{"n_layer": 16, "activation": "swiglu", "rope_fraction": 1.0, "bias": "none", "init_std_down": 0.0651, "seq_len": 512, "train_tokens": 500500000}
Each number is 128 + 24 x the weight over its row's rms, rounded and kept within 0 to 255. Layers, rows and columns count from 0. The size above them is the row's rms in percent of the matrix's.

# layer 5 MLP up, 448x160, rms 0.0651, rows 54-67, columns 80-159
size [100 102 103 100 105 105  96  94  96 100  96  98  97  91]
[[ 92 174 114 117 115 121 129 183 117 153  97 102 138 127 134 160  97 112 164 147 168 169 131 111  69 154 123 125 118 128 117 139  95 102 147 141 131 137 125 102  78 131 127 124 151 141  91 102  97 122 134 132 144 134  88 144 151 155 182 104  62 171 123 137 155 138 135 135 154 130 126 151 117 151 114 128 129 127 151 144]
 [149 119 138  75 131 129  72 130 174 120 127 142 159 179 142 127 132 178 158 107 105 131 134 144 173 169  93 136 140 139 116  98 155 105 131 137 153 114 141 143 122 133 120 171 127 127  83 127 113 131 118 131  99 162 122 111 121 119  97 101  96 125  75 154 105 132 142 123 110 109  94 122 161 141 137 151 137 168 135 121]
 [117 108 108 131 122 142 143  91 132 125 137 110 106 153 107  87 163 131  99 149 110 100  98 133 111 105 120  99 101 141 151 184 171 143 149 169  99 114 143 108 124 123 138 179  97 124 126 108  95 103 111 113 116 123 114 158 123 129 153 153  95 126 113 164 107 169 200 162 108 119 103 102 131  77 152 151  86 113 101 128]
 [161 171  68 142 116 119 105 137 140 120 149 173 174 114 128  84 127 142 108 125 123 174 126 123 144  98  81 111 121 104  99 139 119 149 106 131 132 165 126  98 107 148  99 116 164 145 144 138 156  86 118 135 151 135 136 174  85 103 138 120 137 170 123 117 150 103 134 136 142 112 123 167 113 143 108 114 129 104 110 141]
 [147 140 136 125 115 167 133 131 116 131 141 156 135 103 132  89  93 169 102  77 129 146 123 153 139 191 106  74 139 104 122 162 138 154 144 116 155 132 118  81 155 148  89 118 124 124 134 131 174 135 117  62 166 136 144  91 141 115 114 123 130 132  75 137 147 114 115 148 128 127 131 138 141 124  83 130 141 110  80  89]
 [150 142 153 107 156 152 169 142 128 137 113 136 140 116 133 149 112 148 171 120 179 118 139 113 129 130 150  89 121 134 148 168 175 161 151 134 108 124 149 123 157 153 134 139  82 147 133 154  86 176 101 148 158 112 153 146 164  95 151 119 165  82 163 145 101  95 111 144 159 123 171 138 115 132 136 136 146 113  93 112]
 [109 127 121 108 135 133 144 139  82 153 123 130 124  95 134 115 168 111 157 155 167 132 113 122  93 116 139 152 153 191  97 113 124 148 168 104 122 164 145 112 125 142 136  87 139 137 125  89 127 116 147 111  93 146 113 161 125 127 156 138 130 167  91 157 136 163  89 144 121 131  98  85 127 132 123 154 132  92 109 126]
 [ 96 105 105 151 100 112 107 117 114 158 120  82 127 124 152 144 146 178 176 106 110 113 138 136 108 125 124 164  97 134 125 106 112 109 109 109 106 146 119 122 113 143 116 132 115 121 105 132 138  94 166 153 111 100  87 138 136 134 117 129 110 123 141 131 111 135 118 138 155 166 127 169 114 184 107  76  83 143  98 135]
 [125 118 155 163 137 104 144 137 183 104 138 132 142  94 103 129 126 117 123 147 115  92 113 138 121 108 119 154  90 100 132 110  76  87  87 119 128 115 133 139 151 103  98 130  96 108 127 107  76  98  88 129 128 147 130 113 134 160 116 116 117 155 136 102 145 154 148 149 115 163 102 151 120 177 137 105 136 132  82 147]
 [131 109 125 145 144 123 156 117 111  92 140 125 116 125 110 138 169 112  75 117 136 133 108 100 142  96 131 119  86 195  95 134  80 124 149 161 135  92  99 143 151  92 118  91 140 152 133 150 113 188 121 124 162 118 169 124 148 120 102 159 136 160 162 121 144 142 104 134 146 134 150 138 138 129 150 107 145 134 152  98]
 [ 79 141 171  69 170 117 158 128 124 140  73 137 129 122 166 143 123 153 121 106  95 169 132 108 165 100 140 118 133 101 105 133 158 113 147 122 125 142 157 114 152 128 127 152 146 125 133 127 129 122 120 115 146 133 122 121 154 146  87 144 118  75 206 132 117 116  92 138 139 113 111 145 102 119 154 128 116 142  97 117]
 [131 123 117 158  72 119 110 151 163 139 165 151 197 128 158 111 120 132 114 142 141 117 164 125 163 154 144 117 138 140  90 118  96 134  91 130 108  64 159  95 134  82 173 123 148 136 136 121 137 123 175 150 104 157 121 140 128 133 145 140 146 145 154 147 139 137 140 112 157 106 162 145 156 100 154 124 152 126  95 178]
 [114 163 110 140 142 136 131  85 124 144 109 158 145 141  91 140 141 124 154 173 147 113 136 149 119 152 137  95 113 120 131  69 118 141  75  99 124 138 111 152  86 129 109 157 104 142 136 128  98  96 157 122 106 152 124 144  97 131 140 127 112 153 158 157 112 137 157 140 130 131 103 125 137 176  89 164 149  81 137 104]
 [137 173 111 101  82 142 114 145 144 121 119 156 129  97 111 176 128 153 108 133 135 145  68 146 129  86  93 132 127 135 148 144 174 101 140 102 132 158 120 158 119 170 110 128 128 120 146 152  97 145  90 112  75 164 132 105 106 114  73 154 109 103 142 133 117 148 135 135 150 109 194  83 149 126 108 141 169  95 110 131]]
# layer 5 MLP down (transposed), 448x160, rms 0.065, rows 54-66, columns 80-159
size [101 101 106 101 103 102 100  97  98  95  97 101 101]
[[ 99 147 116 155 115 106 150 149 128  98 161 115 117 113 149 147 108 177 158 150 123 149  76 174 105  76  96 120 104 162 150 140 103 100 128  94 144 136 108 109  96 175 137 117 112 101 148 124 140 176 122 129 130 137 107  94 153 108 113 140 130 130 127 122 131 124 139 132 111 117 109 132 213 104 134  96 143 112 117 123]
 [133 155 117 134 105 138 152 185 168 141 126 175 167 160 133 114 121 127 132 124 123  96 142 144  96 135  93  90 124 117 129 117 112 105 159 178  89 119  95 169 109 112 129 172 150  94 128 138 107 134 136 130  85 136 137 130 115 125 127  92 125  80  93 129 156 139 113 127  95 164 130 123 134 144 195 142 145 153 104 113]
 [151  98 163 130 129 140 137 141 142 136  78  91  86 103 125 121 106 106 125  87 133 114 118 126 151  87 146 118 136 151 128 134 132 154 154 117 104 125 177 152 118 136 155  85 129 123 126 126 138 134 140 154 145 108 146 128 135 173 135 138 103 134 129 135 126 103 149 130 115 113 148 145 130 110 134 123  85 132 122 124]
 [115 149 106  88 124  98 105 127 105  78 154 147 139 155  94 153 118 133 143 122 113 152  95 109 121 107  99 100 109 151  92 144 143 124  99  96 159 162 131 164 110 120 141 156 160 143 120 170 129 114 144 124  95  75 106  91 117 141 134  90 120 110 162  90 120 125 151  93 146 111 135 134  96 155 141 133 146  93 117 145]
 [154 148 112 116 109 161 111 111 136 129 105 120 140 130 109 101 132 163 118 131 113 121 173 124  99  76 114 152 119 109 159 156 138 137 120 108 114 136 188  86 114 154 123 107  85 105 154 153 138 114 127  65 151 146 166 158  96 141 121 122 140 125 157 111 168  76 118 110 139 120 115 128 175 123 129 144 136 103 108 124]
 [140 183 108 136 110 148 140 164 112 121 165 142 104 165 128 148  88 156 116 167 116  88  97 104  94 123 122 104 111 177 152  90 160 145 160 106 131 118 130 129  76 111 139 141 116 150 106 158 149 115 126 147  77 133  91 159 133 130 111 137 134 136 121 128  89 133 113 140 108  99 164  85 142 134 134 141  98 119  99 135]
 [120 153 151 145 121 139 130 124 110  86 174 107  58 138 173 134 203  98 114 171 145 122 116  99 135 118  94 122 150 176 157 119 142 134 147 143 107 155 107 114 119  94 135 131  96 152 141 103 124  90  89 115 122  97 137 145 142 151 141 126  95 121  89 141 125 112 112 133 144 151 127 141 159 124  74 112 139  90 128 146]
 [104 152 136 128 107 119 124 152 154 143 107 136 142 163 133 134  96 143 150  85 122 130 195 125  94 141  99 146  98 118 142 195 121 113 105 140 120  92 133 114 106 155 112 114  88  93 120 103 116  96 120 147 148 133  97 104 115 133 166 131 150 132 133 118  95 128 137 115 129 112 125 100  80 113 143 108 109 141 132  83]
 [132 111 151 137 161 140 128 112 110 124 141 134 140 192 124 158  93 102 162 121 154 132 116 146 116 135 101 108 125 144 128 159 171 157 117 155 136 133 137 105 124 108 152 161 147 137 137 150 107 156 142  97 128  89 106 120 135 142 128  97 129 119 131  65  95 120 119 136 126  83 173 155 156 102 134 119 171  71 135  91]
 [114 145 144 179  71 148 122 132 158 155 169 116 139 121 146 157 140 129 109 129 101 133 106 136 114 119 126 140 106 105 130 134 155 176  93  68 128 153 120 117 130 145 108 149 101 137  95 120 141 128 134 150 100 110 120 190 114 136 182 115 113  87  93 144  88  89 130  85 141 133 106 134 125 128 146 116 138 165 124 124]
 [110 107 160 101 152 112 142 139 154 153 113 113 116 130 189 160 115 153 101 136  91 121 135  94 131  78 109 153 122 148 109 138 126  87 159 115 158 127 149 126 102 149 116 107 103 118 132 131 130 104 125 136 139 124  96 145 129 184 156 127 138 121 140 175 115 129  74 181 157 136 138 137 136 114 158 127  98 106  68  99]
 [129 109 136 147 112 132 133 138 123 139  98 130 151  97 147 111 123 107 130 140 106 135 142 109 102 144 130 124 161 119 106 109 135 118 123 131 123  85  88 133 188 110 171 118  85 154 130 130 120 104 119 126 144 131 142 155 126 150  89 106 176 132 120  90  58 124 149 169 121 174 107 130 132 122 128  95 131 116 147 149]
 [119 140 167 114 138 119 147 121 143 122 118 174 148 144 112  99 169 147 161 128 167 145 170 136 147 118 154 136  85 110 128  96 123 135 125 159 140 130  95 136 126 181 140 153 103 157 136 121  89 150 116 120 104 153 125 160 103 169 117 110  70 140 136 144 120 130  95 113  88 136  96 121 142 122 116 114 142 100 132 109]]
# layer 5 MLP gate, 448x160, rms 0.0651, rows 55-67, columns 80-159
size [102 104  92 107 105 100  91 105 102  97 102  98  99]
[[ 87 129 153  95 135 121 130  99 115 135 150 112  97 117 139 129 128 143 104 153 112 134 141 149 170 134 128 148 130 146  75 105 118 132 129 108 166  78 128  71 148 108 164 140 121 186 129 108 138 121 138 166 123 141 114 138 104 161 130 153 116 141 133 130 142 111 131 124 105 118 158 103 118 123 128 129 129 157 122 141]
 [ 79 143 145 104 116 123 163  92 144 118 149 111 108 116 129 106 157 149 144 129 158 125 118  85 123 142 113 163 113 158 120 118  99 158 144 127 160 125 148 139 157 142 113 143  64 107  85 109 114 140 143 129 123 128  91 167 129 116 114 171 152 133 101 121  79 148 159 119  74 117 150 115 147 145 134 141  79  94  94 131]
 [106 141 149 111 163 110 147 135 115 131 107 103 130 137 133 147 174 107 125 118 109  70 155 120 139 150 156 136 115 125 142 116 115 164 150  83 153 133 172 156 124 141 187  98 139 103 177 154 134 145 122 105 150 135 104 136 107 135 143 143 137 138 148 126 163  79 107 152 144 164 127 104 138 124 114 146 152 124 128 132]
 [131 146 112  70 136 158 118  90 119 151 141 144 101  97 164 140 153 144 135 146 132 146 162 112 115 111 142 141 157  81 158 156 142 130 174 134  92 137 107 127 140 161 101 120  93  83 113 112 101 143 136 132 152 144 162 135 142 170 156 186 141 137  99 119  96 118 142  91 170 111 142 129 116 108 120 136 112  99 128 147]
 [128 179 120 109 119 150 111 138 132 167 136 108 194 121 122 116 110 150  67 103 115 114 116 113 120 141 123 136 181 140 107 174 147 106 147 151 100 163 111  86 155  95 129 146 136 128 137 128  98 130 139  83  85 113 119 127 143 119  88 105 171 115 143 124 105 107 126 152 129 144 151 132 105  65 103 151  84 109 146 136]
 [150 135 127 126 129 122 126  97 159 125 131 132 114 131 154 145 110 147 144 120 122 126 111 156 151 154 102 110 146 101 100  95  80 122 106 110 109 123 117 127  87  67 116 134  66 139 160 115  81 135  88 112 166 131  99 163 146 118 156 125  84 127 112 157 160 139 121 139 142 101 116 127 179 147  88 131 141 107 164 167]
 [161 110 124  94 118 161  99 123 142 128 113 129  90 128  85 120 116 133 105 139 150 114  52 104 115 132 129  98 148 152  68 157 104 115 148  74 132 162 100 163 123 128  93 111 157 149 112 131 130 154 132 100 151 150 139 132 120 127 134 106 134 122 110 141 132 129 100 117 125 130 139 122 124 120 108 182 161 163 137 110]
 [148 133 118  93 137 136  92 113 150 137 149 145 128 115  95  89 118 119 112  68 107 172 118 138 124 113 149 142  88  87 155 155 123 126 133 103 125 139 136 165 156 142 113 136 105 121 135 130 109 100 133 134 152 140 156 163 137 109 122 130 164 127 120 123 139 103  99 119 124 140  97 126 126 137 135 146  88 189 115 144]
 [108  83 171 146 107 105 114 106 142 123 106  83 100 128 122  98  96 114 119 114 116 126  97 168 148 111 128  83 100 158 146 134 132 147 116 132 128 133 149 106  60 160 134 130 119 168 107 106  89 141  87 102 145 124 144 143 126 117 131 110 120  99 109 184 103  99 109 147 127 139 151 124 105 115 143 129 130 118 102 156]
 [159 126 143 132 141 154 161 151  87 159 124 145 135 138  91 105 118 113 129 137 143 165  90  87 132 120 157 120 117 134 122 133 169 144 113 154 101 105 102 152 132 150 143 171 189 153 154 103  97 140 107 117 153 122 131 149 127 123 126 113 126 107 137  71 153 140 191  62  88 120 105 127  91 135 168 143 128 110 153 125]
 [145 136 158 153 166 143 107 147 119 112  65  98 104  81 132 123 168 157 109 123 109 139 151 106 121 134 124 171 184 101 149 134 145 116 149 137 109 108 110  95 160 103 117 151 135 132 108 102 169 107  89 140 101  99 110 163 123 141 108 107 152  70 139 125  90 135 166 100 141 156 106 150 110 132 144 134 144 146 121 125]
 [118  93 120 128 132  90 133 117 153 143 102 133  81  87 151  99 156 132 126 128 126 140 141 148 130 123 108 137 124 170 130 123 154 143  97 144 127 138 144 138 116 135 157 175 114 130 137 124 109 122 107 121 100 119 137 121 151 138 141 167 120 148  85 140  79 123 121 111 126 135  91 137  82 128 151  67 183 124 125 142]
 [148 116 118 163 157 107 113 155 121 152 140 111 142 162 107  74 106  91 166 134 105 107 188 129 145 159 123  53 133 136 142 161  87 135 127  94 137 100 142 114 126 109 126 144 131 127 127 132 123 101 137 158 152 142 107 128 165 126 125 124 140 148 113 130 115  80 160 141 121 150  97 154  96 137 144 147 150 115 161 120]]